{
  "n_kv_head": 2,
  "head_dim": 64,
  "positions": "learned",
  "init": "orth",
  "weight_decay": 0.0,
  "decay_shape": "linear"
}
Each number is 128 + 32 x the weight over its row's rms, rounded and kept within 0 to 255. Layers, rows and columns count from 0. Numbers have three digits each. The size before them is the row's rms in percent of the matrix's.

# layer 3 MLP down (transposed), 1280x320, rms 0.0347, rows 383-426, columns 160-319
089:093159126150111144166131094163116122128104135113122171142098188122163158146176175135105114187125157093098090149151125066098150161077093152097212125174108119105149124158123131100100145125153127107177112121098139102110162164171109129117165139078087110135114128122136036079086180134117115127183125163097134100131090124139073097159111115188103160132164130132083123149085144154112072153148091116155160104097126105098044120196124111104133126100099116158131132139176087112080160156121083
086:114120201102116125171227157059137121151076139141124172125088138102158143122133146110144136167123163171128120135148144049124110108187098104143141144062163103122113110137139143098116111118094133140140080103161135158112190108112164077199101120179171134134130188183094136190084132113150138131106132159124123131071129168103116122141180123106097110137149180119162141217064066082163177105137175107155121138142113142146077079118188154083117159169151158102129139129117153130110043142126140
095:067143121102195135147148111146111153109112178101153118090127157176117148130159076175115084088163118120125074135155115131129135087116123125148126128055164113119140082167093175184115142124091092103089138118119119138144162126175093194160127150054148077163135093131062100153168169167149082165088141164110169145084097152119097146178161156114123124117097096087126136171079087097179102136080094193152166100159107177092157117174071138078187142112125151158107137126202083156160145100148106
090:115154151151112133082140128085091095152074098153140080114133141156170099117127157108143167098116152128110112104143107109163132183149120181112097181111147122135143132153152086142163145196143111109155132149107168114184128114101101132108141129129127138169096126143110108083168109081175077062085084095135162130141222151111148141114092086088110187081155110160076148102127164202101154141117132078154107114143091116171133193120114111065071114086213124087143137120075173125109123184090078
114:164079148126143110107165106092150175147103119122096096137116144147141120111199159136162080136159134136068158235099137156198059132137114155151155132112093162205049119112122089103152156112136099088109110136142153098155126093150156134125149142060129109158071075099205147114143131120117110131099124111117106108195106121117146149131131107179173143098085138137088188111096177116116065130193144115132139110147218140137170141156113120139134126101165115070134075090115127153144154129137122
104:124103138113087099090115129146146153117129183150148116152138188099131101099127103106130126169105162087078103134140071124145141158139198145137183137214087118098131155102145160169150094113080134100163104147179190209135104126100159088094161141090119143112136161127145163081159120112159168151135139070100117140139136143108142156147128111163116096120159155140109137096104103085100098123136143116123117099125076070144115185121162170101108123098148094134086172133141093078149158167142137
085:109093151154134119123162201155110151146111161122173130175126142124132121153111155140106145153111208157136123176111163185128057165174162066123128088142088077149139106136132161161137073111090079124154158148134121093098147053164121116139126061109129130065084179144087140085150147146144127089097066090165143105127108125100109157179122106106093145013172132130069139125143138121147148146124100127136117189175124142128117182125112096124149131105134092117092116125115118134150099147076180
094:101118198100157129184121137067093104145034043078133154203162172152144114149115125113125108090082077166177088100083156164146108079156130220103101122138156117143065087145117092147133164088150174116104080158072060123128084107161079127168092106152062134158121140105121173156160111157096143136136116127169110170175127155151168159108125164104162098128114159146118128155197132114158111200101096104120171192106156150160072078139164146112158134119180127046147120165181130086099139130171131
093:124130108101053099079113130098168141116129105080190043135113127110193157186073112154092129130126128179128111118110123080118113142098148150123130086125127103119100137109139139119075144157162095108129112167099094148136091138066076129081117188143176141094109104150153168165063132129163168134099154123172120183119149088098103040082149179099126164182147164228121119104121140108104144116162154113101080106129118154139120156099071156149131123132155145166071135149093093114067203161120117
109:084128054150144108175124094150144096120114129093164123124139118099070113075123141075116241155115087197124103183140074116080197144169092097162154110107105129163150129122171115070064218089160156116149096141147109165063093157146111127086108132171149121082115146140138158175087138133103145144149144157128109118131114145154109144189142166103086163165120103135126185081113106143183125110172113086139158107186120151136149075160061119129156114135153107104091124160132112098127087103125112
105:173173102154171167130153105144057082161131108150128175130134118107093127121115092073120134153102194092152121143142088181097112144133181110102129132163068128142098160133124142134148174107069154118099131120126105115180130116152134207157100111167142164094141091098146099114073172113159163136168168113119127112044184106130122063179125119131134129116154166125195135162123142100120111067100120129146110124117140167124126135121115072062074127092141092138198095106150103194183133067115151
103:163095183150084150103149085055204119136154133115071141144159101083140167116080073154126190114071057146088167091181128153157130121108100125096113114145149123134177113168150119104114120121101117096117107158156123159105132098111082170162161165120129159138142151130157162119180135107122154120083127098076170168160136159069160092075114113135100164131135089132117149134134153088109149175143098109146111113114155115129130133180117096084111087090112068147118127104156088104127129169152114
098:133158133134200130109072164178118126115155185184084054105098135136099102201107125159122114095158178183177135163095119132068145145156175106138175157093175103131116183145131054107090131129191113139139077133133151144114124130105165207121116160122151118159176182118119084129117108109182117115091115115139137111111173075116143097108146144106136158134101145147152155112109076154166097173124148090162130101104156088123079129119179138145129049145157085109112098134146143118135059073166155
098:115110109107176107142163113141100149125164119179131165099086106149129170169193080108102121106119088124114139134109064099088180154151074093146121113152079188126139142105141071066145122080121155137130108195121175161099144090163076062131091118111107131147132109136071097145145130151098134124075114142124160137094112122130150176125054154194167147094112140116099086074114129148060158114107072117127129148101200185056121143177194132167114137155090082194083125089124081125105072127091109
081:100130138116192112116100139174143122165126176110076176208154147146103075131063126140150134137129118148115133140093117129113122146101152060133123094127133125081128142073147127109098164109138111083079151155101075108111110168118109150145133130131111158179168136097171212071133157138106158141125117151132114145073164214112094124200106130106079161145138071114146115069123089094163199116166095070139150117085096136153123143085108129108189138098141168220122130085131067121137101117128114
093:100157114148154148190091097156128157078132141187161103139137146095166173114095169143073127168128119165127114170091095188117155102116131146096090180163110137133153078167149178127134099117089100043114136136180089129164128147139104107086143070102120138160153126092133098094148167123071059111075137150174152140134151167138151126119065137112166134110119113157125089139164164115099171123112096104102101177133140130155108217144124138145108158092131093113136162162142185074075169126099148
103:107136135122087173132124170145164153127151063096118122130057163158152164134158166117145073113109118126109012082171168134145133128148159157151123098094107117104121130097096158113124102115172104142171110078174104193146105113157168184139109142129065066081155135125106107133097149116139071144141117212072185105136120083133093133122095148168177135161098142168147113149196137115126142111129079068066119124118148117156135138152161142151127120204124110175093170160148159095104115168116154
096:112101128143136141099152113185158122151138087203163136116100127202160087149113151181187128149175134156129154092133178118144085150079119100130124082150162097100113100159138129136168112133136116119170159114078126096121234090096133097144166100136111135106120106119149134113139150125034092109158114118112122132070119067159143157115141121071106156157110146134177169125147120168136131095066014093178098100070165127136107123108103121124126082175149121110137146089109108151203089125115149
101:204137150099166118092127097086135170117135157185132134168098153078131173124118121124109157125097062140113168201215116123164124141116090161102090135160177143127145100145152137108159100134093097097094116135098118109092146115110150154108145140089176129144187102082082147153113101130171129062099135207133125164051114150133121153144111140089069180135179094177041151143160108112127085093129115163095079079055149107144103091102128127129110150100099128099141132106138135138176086114174154
093:100153118150087142135154118063190140089073151126146100117101121154164131125138099088141106114128120127135122159130150162150164140103170138123160108114144115092144119135154120113136097185144148187122133113153094133184103172104115166128119121103135130079115123116107149195185102139121156107142124124126096172161125179126134196113146120099142133098070143139048075168147097120141124154097132168115109123117140177109116150153089137078152080117132092078108161120168088065152103130156151
096:071129131101144117089185145115129139135120130177081112136116133100067136152124162176129120150118161116122168112107087108127115171122095131137138137116159085183114145122132151143099137160131113140156112151134093122095090073084095143127043134048133075154088116156135102085075067179087141178115155159127145195118089143141144063114155110100122151058149149128094098116092125192123181202131124125174142108169098159159103124113156142157091116085135155140165147103174134173156120210075146
097:162106134157122142143129105119078179146160170083164146061129108171128109132190149103118095067162138133163165133102151145169227064056148181117132109125170103133202112182115107138102100122157126162105119111126181115109161138101096153187156112126193177141132135107122118123129074122134112129139096172116105061130116103110181162056126152142130062084162140137114138163148131064043098100147122137161121115110130110132096136126136081104170130150137076104161159132131130144148118096142106
096:128064166153185133103159160137099154118097097102076180113112078139110099083194134131085145116121146137088141048086062073169128048120167146198139160130115111118071150087145147101132137123146165094125156167104088177095167095137127112062151116108142166108156146139139150153112109171138074144161091143169117084137097109092147134131093163128165113126130122136158161100100075125120116119121111101101150148100176118095145128146132177106178135123136157120189113136124176117091110109179130
098:139165132092122168155103146153132049181157097164123125052125121131139093151153139162131183128125083131145063070132193110124143166135101153146132141087153190104135089123144128117084171076183146176062136142122093142121158161119110101154136077105117139178097120117145213083123196141058116133162182073107160152082167185115090083133106151133154099136170126118101128203094119074093109150130130138141162120137105069120099173080134140165140115115148105134164147151059102163112144144139101
103:078126132096145043093115130136185123148159127083061047102110125116102076138124035171181159108130087113198126119143148112135124095145135080106157143126114103149206134135131132156119147109151109129167186166087112171186133191118115107119145093083055155139122107118150140109115141122174122143101202081100124154149152137068104100149136160131199093112079162141140146142080156148170142136179084138137143101162036153144104096171158136103135106085108157086172136129129070102151165085094139
107:085150160127150055141099134098111107090062131134167110120085071114090056184141095121146201149109161141104157179147114078119093114166056127123133071137136101155119159186140122089143159138201150147074116170153098091135170119104131103129117091151118119117156126189206105132144147123148147170151139092141120086158131149148156118152131130121125129093146156158126154150107133123117097134121156103124082130126118096089110081164117105115118084139095143119187115111163084115172127080103147
085:088048165046093113132079112122142157081119124141121074171149060103122143170126139084119133157179110175123109104143089160109141117103132167067078164111128117155154080139141116089125199060128100105111141155075117124096149093151158164152127123153136171161138156173180177097129137145115139073130149114141142182115148152083124096091155205112164072141158081123119127170113155158140101114114130145109110087114121153135159170159088165161139107106119146140119136119082123155193154137161150
096:144106127099148120157161182087147118164125144154112159184141093054145125111136127137160140160156130155100088101100120124165175076147159124118140127130165098194143121135137146117152088164125113113114074155143152142130128110177099114116093103042137121158125151083117156165115089115157160122139116103124135157130188138137140120163136145120105049121151145106094228116101108084143174122114101135111149111104114093183136120092158107098116142107118180125107109108106136127175082152150151
094:137200178198152137171160124103116126160117087054098116111206106122074142105118112081164119129116107206158143145157098193165191174087180098150104117169099079104103164071114153143128117122158106093142097115145170124213162135122110120110107136085150110091124175180106148137097114108161048138069101132061167105173131098159152111067107144098150094106140151134151129086130096141120138128090132143155114141086139104120103127137092134083140142110104106126127091150115076161126106150166135
097:186135173204155138144093132151059162112111140141088146134130150125086131115090128079111076140102128067083121111067149123165091135142090113100116079095135073147110112102067124130172183129135151148140080161157150087168079135116122167108181116091155092103174140059158176177184106168184162155146183212152111113141116086134085089125159129118128138055091149143111116171067141144115147172104201111116121118183148160151167169076086113116128165144139183166108169164102118104143205128118141
115:116190089146190170162158086143158110160159089115143214071068160131097122122169134068174148132174129100108114168078176109151139097153137080162107093095070173142163118119177170138066135122050127091139171107066168113182124168081126101134120130090151139163141115108137135117131109125112125107181112131101043154178115146107173123097097150170147114081129123155110123119169140072167158171083132165132131145143125150086116140139130129106111166115138095083135175136170126120092132133166090
099:166146084106196123073127099136161137131128185132167132175126135143148191188175123104158131164093160137094144131105102078146107147156080161137104105093225114132135097113110127078132181074072065135107140152125119081174121074132131155109200101077162139121110125095091133114115134118090153114150095141155127159149159100104154078106118127114115065166122119143051128125163148084158101092218102185138120167174157159127117116142130109117144069127116130111124169073106169131141117112124124
099:136088103085153102094085131118155107148122108144084103226095126176125120135117039157137138129153140220095149159062118139085107110082125159108096141196148086104141049115152108124130142071102147120106153155142112135123126101176074115112082083162111121122105061138149153079061161151137113158086127147124140149164135143140192142133128128087096135132147079135144134111158104148124156214137070101112147119106146102067098154085136156112124093145106178126160087168116135141069147171073105
094:089131118093079147098091135131127119186143063106103100140157157125158186095119141133127050182160099152095120107135127114125101199130154130107126137139140080121136071139092127095166149115143194168095156087129143073167155131139150082165156116098104215090157138140093145174153121140121100125141113113142024073100113150131167125125168097138100158135120126117118143143091111151082123133133146105083106117144156129161144102123115081127124142102140117090072104134125106163126119138129136
115:185109141104103134141104116179140147138171101111112140103140171145098090175104133158077160122084168113108092152124119164173051118152095127141132041166156152208162133147151138114131141158108090154088133182134210203089158060110137124098114146091177129149105111104159141156168130069121160135155133079114151108092129102159133055104119112161126052116145166137121076092109125131155135120163106095131112116118090177096152143096146127090173132156066139102155091141165088120115165151139124
090:075106170121082116121140134105122132098163103167147167045168081134113123074160115098145147151156120133097067154088118151161079140080173074142103106080185157129146173146119167145115161075130130147117166144137157154109145106104184089189140200144131156155103135138123152083172125139113152149066079131119203146080130146098123061170190130078134130202161159164108136125131163134105094117159144109192104110093113092141115097100234193153118140146073113170089129121136128095132110116146085
104:095159126080095124130143170114136106201092172141114140121186107196130115156070159191133108163126133182093147193126141083115146121143119134097120068201104157122148103117126200107122105105139192132092097137094042129108138087126061113160127133150100140105115098124178137101143166134151085092114155135093112171127125129125151133208136188138144085109147132094160138154104136059181160135126119099111087146139066116118175035065125181100141094138156135124151179120150128124194114102210136
106:108120122075167080084124117130100095103116100061158137143099155144092217080071107091138081109141133140140150140117193175119103123171112108129107078131133129105140122173112142162131140088152078154162137128098090068146132078156150173198123149177132141114146185116100152094125174128092108157124122111207110097127154175121059138092086075155107194130105114140133162179123146176097100106126137077168115125142148206140163149064145141104074105155088108131074072128108148087103173142144123
091:130119132131173162153191133111155082123205118081116068138187127087196134103124182151165176150131126140187125100100119119148120101110040077115127165110146158104141142136169104147128142087149084135121137111158104131114105163051137111133164123131109166102122213189119122134126150114144215161092133106140201088169120094126084117183134090086121131200123117102111195087082074129101139142153082097190139139123112134136156071120135133158142136112100095154126131148164123174155149123131174
095:134169142126194161073102167073118140135103065101148146148125173150162137140115152162130085098153117161079172128105237122134076117132172164155119112129122094152156089117089118128114090100134147107104125161101143137110102153138104086083151106120138049135067135114122146103096152140106134123139111099134083161161099089130143139108184096108221134151142124178143155152192152131163140175086128129178126168120157132147123146081198180133082121137103205139163062136117159135118136106173064
088:134132134170149124157147159074163129136191037089243124204139106147060150086133152124111080107114142154142098102124125092153131161108164126135095115160151109117115192103117110171081090127156146110126144126078138098185130158128118125105152080187132123087087152113135116135132136100154107133128094135124176131180122075122126131094081122106103144054105169142149142082133175105159125097159140112132093120089159148193151141120104110080069121135152135131060104176105085138144133128073158
101:143077193104156134153110097171118138112038130138096161100062122097106092211120142136042108126102119081135133134154112147110093120137157138206062146156120120211141111147166107126118154126058085169120143189163104111140054133175097123140158184106083065141157088154112138147085135159123122157109119165151088141188099135151147129100153149146185133101109154169054165128161157160129089088144139140154127054122127158104131096102109080111163141158096098107100094056157140159104134161123191
098:122059126113099136137136115129132123124109121142092151192141169092121134114114104024113139112185138107141143161091121173127157076100091190144142152147123136105107125155161098158158149168110175186115145126114154122135094111132121173190181132083151143169099113103146135127108081178124134089117131111111123124126076195156089131116124145095156145085048095063098114072100109150170146126128119122170066119017077171082167116185173144150122148079115172091090109108170113159135141168176115
123:130089118103102156071122137180118176171161179090064130146075158111116132136128136163118148125134162141109050111101098150151098143169155147168154157161090056114142130107158142108165147150120089132071163130130095182114118146111104205138044140065145090124035141126086125159143118114138134120087066129121132098124122110150138075129135150083118148107160175125197083115110113168126086113124186158082110151091097166135094134151095102170084091095158102186145154099139146182136158194054130
# layer 3 MLP up, 1280x320, rms 0.143, rows 384-427, columns 160-319
085:103118107106099087092159187119153152073186125099162106155130078112101163107096143156082132170141097153153115078107130135080185115052093121100131132120123134191165112118138123090149122118093099081190170141092085153142101109107082166144174122135154118177111124095116126155106137140124109106135075151093110087155148150108165067114132130170078096137102115110076155087133141133137084128116072172178123121110125146108113131135170140106120133083112091182057102166146148149092117207139087
104:154112066142126119110101132154098134205134083172135146114148127158128181176113126126111109170169119130055120142106103129092123142110197119162091154139143124102077106109112157177111088086131148078122100149142112102088101114154137161060124105151148159162066096166158152160096179136133117062118129082121161099150110091199107146118063163149146095218119084099130074151167126123105186132093122143173172189129114122141162092157149135117074096107159112133108127106107151078174161165132086
101:073103081129148180103076096147176157121194129113151084117114138128100164173159113074076114135136156197098099120061142152120115123137120128183165129128128135156150118140072135161178124180105065100152127128165181083113068145136106143096139166081181160088089127134109137107053193142164097114148083154089112115146098157095129127151100187101096088082147153167091162156138114105158146177144094118111094141144136145155074088066122137124126102112127162176153126161088120132110035106127116
095:097103077161190120118172098136092213106150142103087138188097124145116142161107116180099123115115121129115116143124124159121097097075165120143182119115119083145143122128155092155139106120043166184141093118108102120060113124200111115113174138116176138141100070123081087048169126175135170139162156121166076136116169099180128142215159110153110117144164149129122117169162129144142104130111085115144096142147070140140123134153106128144143153160069148177194178201188128161173144109156132
104:108139083128095118111121061067122159105108131079157094167134099117080099142175091120114152109166139109123162160134152161123113091105155135153108090130119139051138120136063074148136164127153059135119153145167103101107194122135076212147143121121096129085134083089121117129076095158112168134131175155207131098110120098127134156130155094165152118050179143183116113105146169096151159091147174139137128118139098122122178227075140111047141118165162193115160109139155138084129086149126098
102:120080173082134061149174080145119144078075177099074143102140174075135108102107180138101096144117128131158101150111150106128097195105143158134121138142142114153136119100185169145113091134157114146108159096161114142142137144104151133089140185139090077061170138099110143101104178172175081105139226095135080129109131124130092150209091143157104114179073130104211069135112107126166119123088126125107118121110134091147083133180080119188106129163159070114138108099082142127126101197086154
102:159199137089088160134131121175163128127173140098100142076092125156115153145124110122124124114187152157132178155130113113097158087137122135129128120190154142101148086127185130134120089156130125132119192082168134166102111150107132157128131151137107121137112091107159127099104093070193118122090142127082072106128152129148131157152112170176079125117139163130149175107166184126155162157120172128065153071111074087095095078118143112159142123166094180162085068154097113168165108155140135
089:174132164166152085146155122123142083108177137127151191197233085115106137093107106124118129133148130048139157089097172137145146139091194114170147177172152137104090132138057100135148138163070120142114085098105142094081127141108139152099111120130190125096197129122134099129151110087097157075120115167103134080092118089148152174143120097128109120041126104132080134111162175153100181181138098106112154119090175170140178151178105091160130111154152119162121146153130125162147111073152109
100:076118144147078120120126092124128199179144154128108133155148091110115126101175122059157090144087173104143213153096169140123134127151176089154121156141152110107096105068121194151102130162110117160117133100167144175133129127140049167065084109056136128144100196133177121114122133166109175172133130157111112113209116127156169118144176136104179114090158128135116112110134043095147113111054132066152175093166161121100115110137125087099114149176126087111170098135174172158117096104129117
091:115128138144098140151119091166097145151104154120142100178104117115189144117120080159165127134129062126142137075130181117060193146125140105099130150162122114132089149123155120142180102057114167082163119146131129153078153089111074118113157157154114076181092138107133133145084087099089121023136174103161122169203166104133143130125196071158110149098158098114108166167167102089120126196145074114142156183118127119101061126145081123162095144121149119147097098212105102149149169140138165
095:167084049187107127154096133119106148121181129106117108089110169144095090073168160069112154109141126096162110183194133111106169129147122151115140138136145111137128118118098105127116177115092171088110169091129170085134152121118192118138104095123077120069099065199143148137118078160146148174110094112164092121081118088143128107187146122115126101133166147083138147123116136139119045113148131156107115133151088140105133083139149146123136113123061140101165129129172149151113085110088153
112:108088083132143152107132178164115100168139144131049098104128157134100213109052114149162139130123163128166152133076055138189154134084140099150140120123155170147203126149154116145143125134162120118090144096187114123085153094102067128166146162176144113142110107076131082116150094117194068138153141120155122095109162155085088109128108123114145083128156154154149198081147110152143073106143136163182170113093087196124086165158163090155102117088182131083156149115107109122100093096123057
094:127093135114105109154151123173126132104081136078194109140137166118108096150155156131122157120160099127108092086050130125147119106076058110153152145135113150144132110099135187173084106112122167095172162131163128148095095164155205097140158089094144108118113107122087112124162085149156138089131123121122064095143126112150099056132170073115102104134131118142111151130120165103219137154174130127114140131122112193113100107107111160126170122142196134113124091141125204128131117135136157
097:088109120083172099153124091110090135089141135154159153101150045160156082135136110116125083116098151147089119074132156136143102137199074112153153089126136134159148153090101163135130140154126129137148109198118156173113022118216091127154148177143172127112080132145106146087184168108136150121134163115152087098114134156121130066135130076143224182191112150104134072175090142162103103164109127124121179118149117124116129119083090087151123092176096086129132163100168089161113177173106161
099:077083109169123138127109100119144137161141151177148129138116118139099129129096144074130117141075167098154105189060145152183091117087121168079143120085103076143129068142140102105150142103101121148131125062102087091107192145132200102111129051117115163128143141162150119080164154153173159138108104112114100161118108130119132158080140131190141115125135124098142133120106064115115172115089101124145146065123111120077124165141124087142204089064171137144096161200115142190047162094106141
112:078145118086097112095112065100180059150101127157149148165177117116168107160184132186102150154107078131142074127137106158125152109194115129099092154189116072105159117134116190108116187082126125139107143069066088160121097159116112116126139101103095157098114161133113138070143105152116146113132107145134063194115127138076178138156105116172109108063140109176090163106153119105146062122159095137085129110115147119160122181141126131172151117193177171080118109147187165108143220144110153
098:115142156134068058102123088106086145162139166106156208113163105120138196119173097145181120080153150077127122098099195107093086107130059139132145163127096160079145171132143135133131171140105157128224133142165158145084152082153132103168105121126097156113103122140186075151205110181131058159124129120111102116108142079122109106085082153144144049144156181215179144089117113113170123135149053078111119119165137141092157140133100147113100150182108183116137174124142170165103111135133048
086:109135117191151136172124073139053108140131136122146149136116141146085095126103164159185081100127180124083139105058153100144129108111187168141083164115101136078131160192121192122123130092119113118138167147121147080116165106148111115143093111097134132073151127175158081121119152091144088199101156203160098114142092121142171181138140147131176133119140124113180106142133082134118172125143090114136146189190168101073159170116101104129080105187136162161123105079107096110124185135119104
092:085153142111075131085117196101160090062116077158182146139076154135103176095176116167122133110123089145113121074125156170114146164110116117053090094144129119181118095149123154099193147119130140179098102095085137189108136126127147187113126110134129080122137171136100128129065112159108139128124150176114164078113119147137102075104134059142147157120118129110139129185164149083134123144139114115129203186134117086165155097121107165151129141122120074124111118133183125159106069084088098
091:159089076144121115114113131147145164159150143074140163107134080152135131157162122065086116111141118137164117167154174127116153111114112124097129060134143067189044106157123175202155095112132145102144148153065172132188101184079124133127187119178071143113180181156202119125131084104113162153119111134128170130160129152142093151154116070131121192135107119166141112130103108150114142129160168123111144108162190102091125055113108110102128163176173150103115113186060081113106099143107175
087:138099099084071169154145148099107087108084161110119104114165089146143139141130150166180106119095075124139150104219138112131066136126112099074085185126170131142122138152133152154125071150101121071096143145182135113180117093125153130104084121087150138155164115153136104177131076097156114116116167097157161119101149101118135061135109130133136172157180142083138069099150155075149120140101146148139117095137156091133036163117149140133087113095113166126074108144125110084123165171082132
103:151135089147101175171142125128117111158103083133085132172140088148125098144151082136141129148110118131139119145101128143066212050155140096124087112142132170126129093158146115162138088153119114145130181114104136130106128110108095122156123173098107144144200088103070119176133156119100144102114108085087175175089137103140166146153157130174096145109131162131111142106136190130191097148082113124139168164087095114115203176125128096160114125134114107066131129155057091091140101131174139
103:132122105127105096179097076133138114120166149129064114164111101206096129185102140172181126156130202132113069103139106150149122177099078130127125176166105148179121157119137092158151181129125118142132133125138155137105158162104095121114099114078135137166133110096136170130077128098169107149153101178071087151100087150155125141104147123108193127099103116111125104143067104130182155148167078150124144089158159098089150151128113167131151105152170061177154193106086117156129064147120091
101:155184151176107099104144121066109122062095176115124143095146113140102138121111046113139149137207109123166141044166166159115116203196095130157137133196181144127073118146087060180123136110204082126125110109158141106139070143155126131079141160124140104118149121086121093122081082088141133102127135120137172094144113140121175138089068101108164162170099110125196145157152174163119180183143106081200160108141111094170115115100090107171129124182141148149125172088127105110148152102111134
102:073156118109155137183119144078068115138108152132141151149077091155045155126157097074061212102129090192067132170123140126136159117137078153138141107156097097156144120166103138170160129096134193160097154134106113102159108129074176173085130120158175121111082154131148133147119105162105125168123129124164060095074131170141131181199066139098132114130087112111158159067141150171109114143145094128116129095144116160105097061083155105196161034123153131104157140164152137062116117113149097
094:081163164091119108095128153157115121079103123080129137117086190160135142147183177092149133156121101123128153107139107194090114137104127147098146109143136094122114081144098153116142109095121119069105144177087136151150131095175109088155056160109238084083122113131091149101140173115092126152198108115113068161183153168140120156062130141170124073174100133124139140116039095182093136102164112087148152114071066085093143116152083145166152166105150101103157121165124162084206087127186130
090:079095153156115043118187125082114096110106158161136098115146123132069192175078109140073093148125117142155073009143149117123073132074170115084092164085081155110087124110175174186102132145169163112120107177130116143138138168146088112102158096136114104137142160111139107127151128139105126071079132166136054114146109204113132154159123144110093132089101196141108128133163127145119175133127098135080131127118143139144131139175140130113171115121184076140175139123148135142094153124153122
086:134104100122119108110171123168104105115161121165097144150146108165154134147112131145196154101160175090069150164143155088116066124155120101072116099103115167114148111157022120095148172174109146080101159129133133132140167103155153156158111091207106092165091098116126138176148090137172202134119132128154110146101122134060109136119182164160102175168126172071139120196079110101160100195164127138101168096102099109114080107128132164143108085159152197111123156114094147153156145152179086
097:110123143139155097141144085177140177126152142106130152187126121162121179185156072123111104112083097221165117168137069172143162144100044080123128141143186153150156124099087087131153111100206107055074129166164091140172165136100086110100134163096157180160186090134133193179126144078144113070116115075120134117189175179110143107132136099164116120158184126127107183092152126115111146099131113103098136114118115131108083116161101083129129048169177141093133173163086107114138157181145109
104:108061107134163113142183128137137102131131103131135083227137141118155120111152150205126174114051140128139163148071133126117202123050119184106074108121128152186205119158154115069133186151095138096202130152160107067173116165140197109131107084077159175211094162120147132083132136190108104188123113134122097153134143113073082111108110131126189112154091153129116147148127128107141150156156083105118143142145115131086121173179145096129151112081116058148157129154093159130085144124139115
103:099121126116171099113122121086168138136183160095136105148125119129123136156112109062141118148139132184152171181198066127108117160126137156132123041152093109131145168163118103113142176123140151136130142181143094172125121099108173108123119155169100169141131076090087063142149162125194142204102121143112102163104130069143134088078122082149192140113118086121137130122099126184164082143124152078165130134131157142176117196165119091125082159166126121128176083084143086126106082144055105
109:148102073104115112146136115092153145075096114141089129123125077100109123108123061107108090080165181132137096188082134119164132130144177105134158137107095139108131129048082169204114094157112180121132121068135156169125132155109112179127067125096131101095152157127125142144106159176161128093152103155157114147103146143075149184115121143101108116137101118113139081171150154108120133150167049111148126137186074121170167124111111197089095098160044152141112126133112137175124125135108173
090:126094135072103103074148094190102124166131113147134178111164126125172108117173151153094107147134096170127188087118108108112098110138108143124087143134168142069137150172146142113137099137153150107057157202110096118097103130166159151143139146150109106046130148101120092131182178129134126061071120126057107144145125143119183110135119184179103153155219099144086159134100087131163081125161130138102127132132014069164110113129125119091147147120156076079054111139177118109134093109108165
103:058133138125101110135107133110110201205110144139144086132110176115191055124166140053116166119173135175160091132158150137184157082112115140109135121142108087160040118126127159130164162115122164113113063120176139085154102131158116123120129124178127116118180118123160144099154176092089149122139117133142111140193113035107140151105133157088181202102107139094173162075095101103149124113127091119118149154162106099128138127134097146167114162107105084160112148107101117115123067148160147
093:122125106140138096135132139116134132109071173131097122125144166146120182192107155051164128106181137167167162118139152094116053139125105123150135148184111121169061169178104120122145136163147099145115166103099089090116133151128149128123140071099081121150206112114097168108095074112079144086142067123151139158109084102128163176124134070091079149162144107161095064188178064128106154177113160172124083176121110108141137160187183152106171093149187128071122175185223109133136174145103116
106:137107161119085139148118112143185121190120164115182081143155110162115158135158062097142134136198167117142155129117077093107155148116069110085115139146115135125121163100152064129108107120092104108107111105102117103169111171164090149160139170145136132100106121111118122144130106089168107063119107186159185119059139054122126116135184142160091172165157192140109122175056130123141139166126114104124113128122155077120189127120134141062099113190106192114120103187117137097098088131150123
103:130108139161020049104136098125090110170153117149184127081196106127108141169119130099170163192145061146140139115066124124125176120121055151187201081114114132118117107135134137162152104079104080138125115180155104150194099185154147100092160119118091116123101151194185171126159113131142088101129162180120081084136135122163119134149101099091188146142089117072125091126126100168163095154114122092169154103140142164143153095117171103091127141146112166124096108047188114129097117153157154
099:144082096152086128079154123117091112144092114142119102124162121108119232182092169135147144158139149067142122094127073118091145116097173137105087103145149078123123104155118147118138147154155117172112113135116108131148189130246075130134123123097166128109158087133139113104134120087130150124134085171141082081162182122112154166092141105165125129163098174134108134123097093107145118154159137122161178110154131140145122158145130124140170068190119130122095109119129090154152078127127071
097:108092087207153105114111113122142123122102135172059112143103104102085109172106139114132073205121151118189151116149122113112092123113155125118113086126113159147095124081126115119150076144153154156118163088152159082072140128110149124126064128133105142079096144174163141151130052150101082084082157101071106114094117161132061163114116166139130167126206155076105137089112126141152138123136088160160160136074141064120166057172152134112112129078148083150079117112093127141175096140109114
087:127141132137143156107123159163092121102104113094099137138099148072179139187130126160157125203091169093180207124129094127120082170160132114121164203128165114113088104161152077135070159137191129112099140137110121149131194140159139157150142158110213160091137125179098080140139144116095175172172102142164178081139161101145153111151127085160153117131184159054142120096089127113128063155083161109137070068127158076111180077093104119146144136103155093183133139075140151102115115109150040
113:153188113155150147150128106118123165161139184057138128059143174133140150118109134072103127106119136108139080099143156184132119148134179138159111089121113153137154157172140129133064104083125122143129102145091075117159143123133178174182136110145136250098110100134092123172064150155144081107169149164119161173147131158134143128138160114181113100099119132114146098145177177168137117096127102144065087132107114112095150136190116066113067126136075143068234116090201120101155101150143102
084:143128122160112094153122118140097113141161193083124166051081079126181089107102137132100136179120133105125148081121120087104144105144119091130111162136102090113150154091164080189157101136117110083134176151084154192128063135126099101162162209211125154060128162099135021095120117104109115083095196154132169139145143101162110118145097154148190166176101129100163109120094125123117113166166122164125134113131144162140147145109204125106126102121132144145169095096160165153109112133104129
126:130120168148124130105150102156158119108101148105124152093102111071085133125179094097133162084094147116111079066145110113117109105057200104082152117153106141167087169087129125071157119170112127110072143152130216136091223145097112164186117127145153079165107134115196103142149076093182136164144110128121110163142186092126118094128184181172143107136139110149150092147181132156170127082178108176139105123041098169121158100091168129110099141158141090140142152180164107165097100100114134
105:087123143156191132128170182152141128149131131136170114145142101186068124106134176152111189119069134090106128142091163104171143109117146116092166141114095117158125109062153100088114099103168160132075135208143084087123109090142122097116086129113155168175149140114156139146124149086100165186091129139114093185058106147104096156123103131129089066155139138124105136127160190112132202159164163156143087210147165122191122152099121062098095149109101115147114090130132132150148130134089092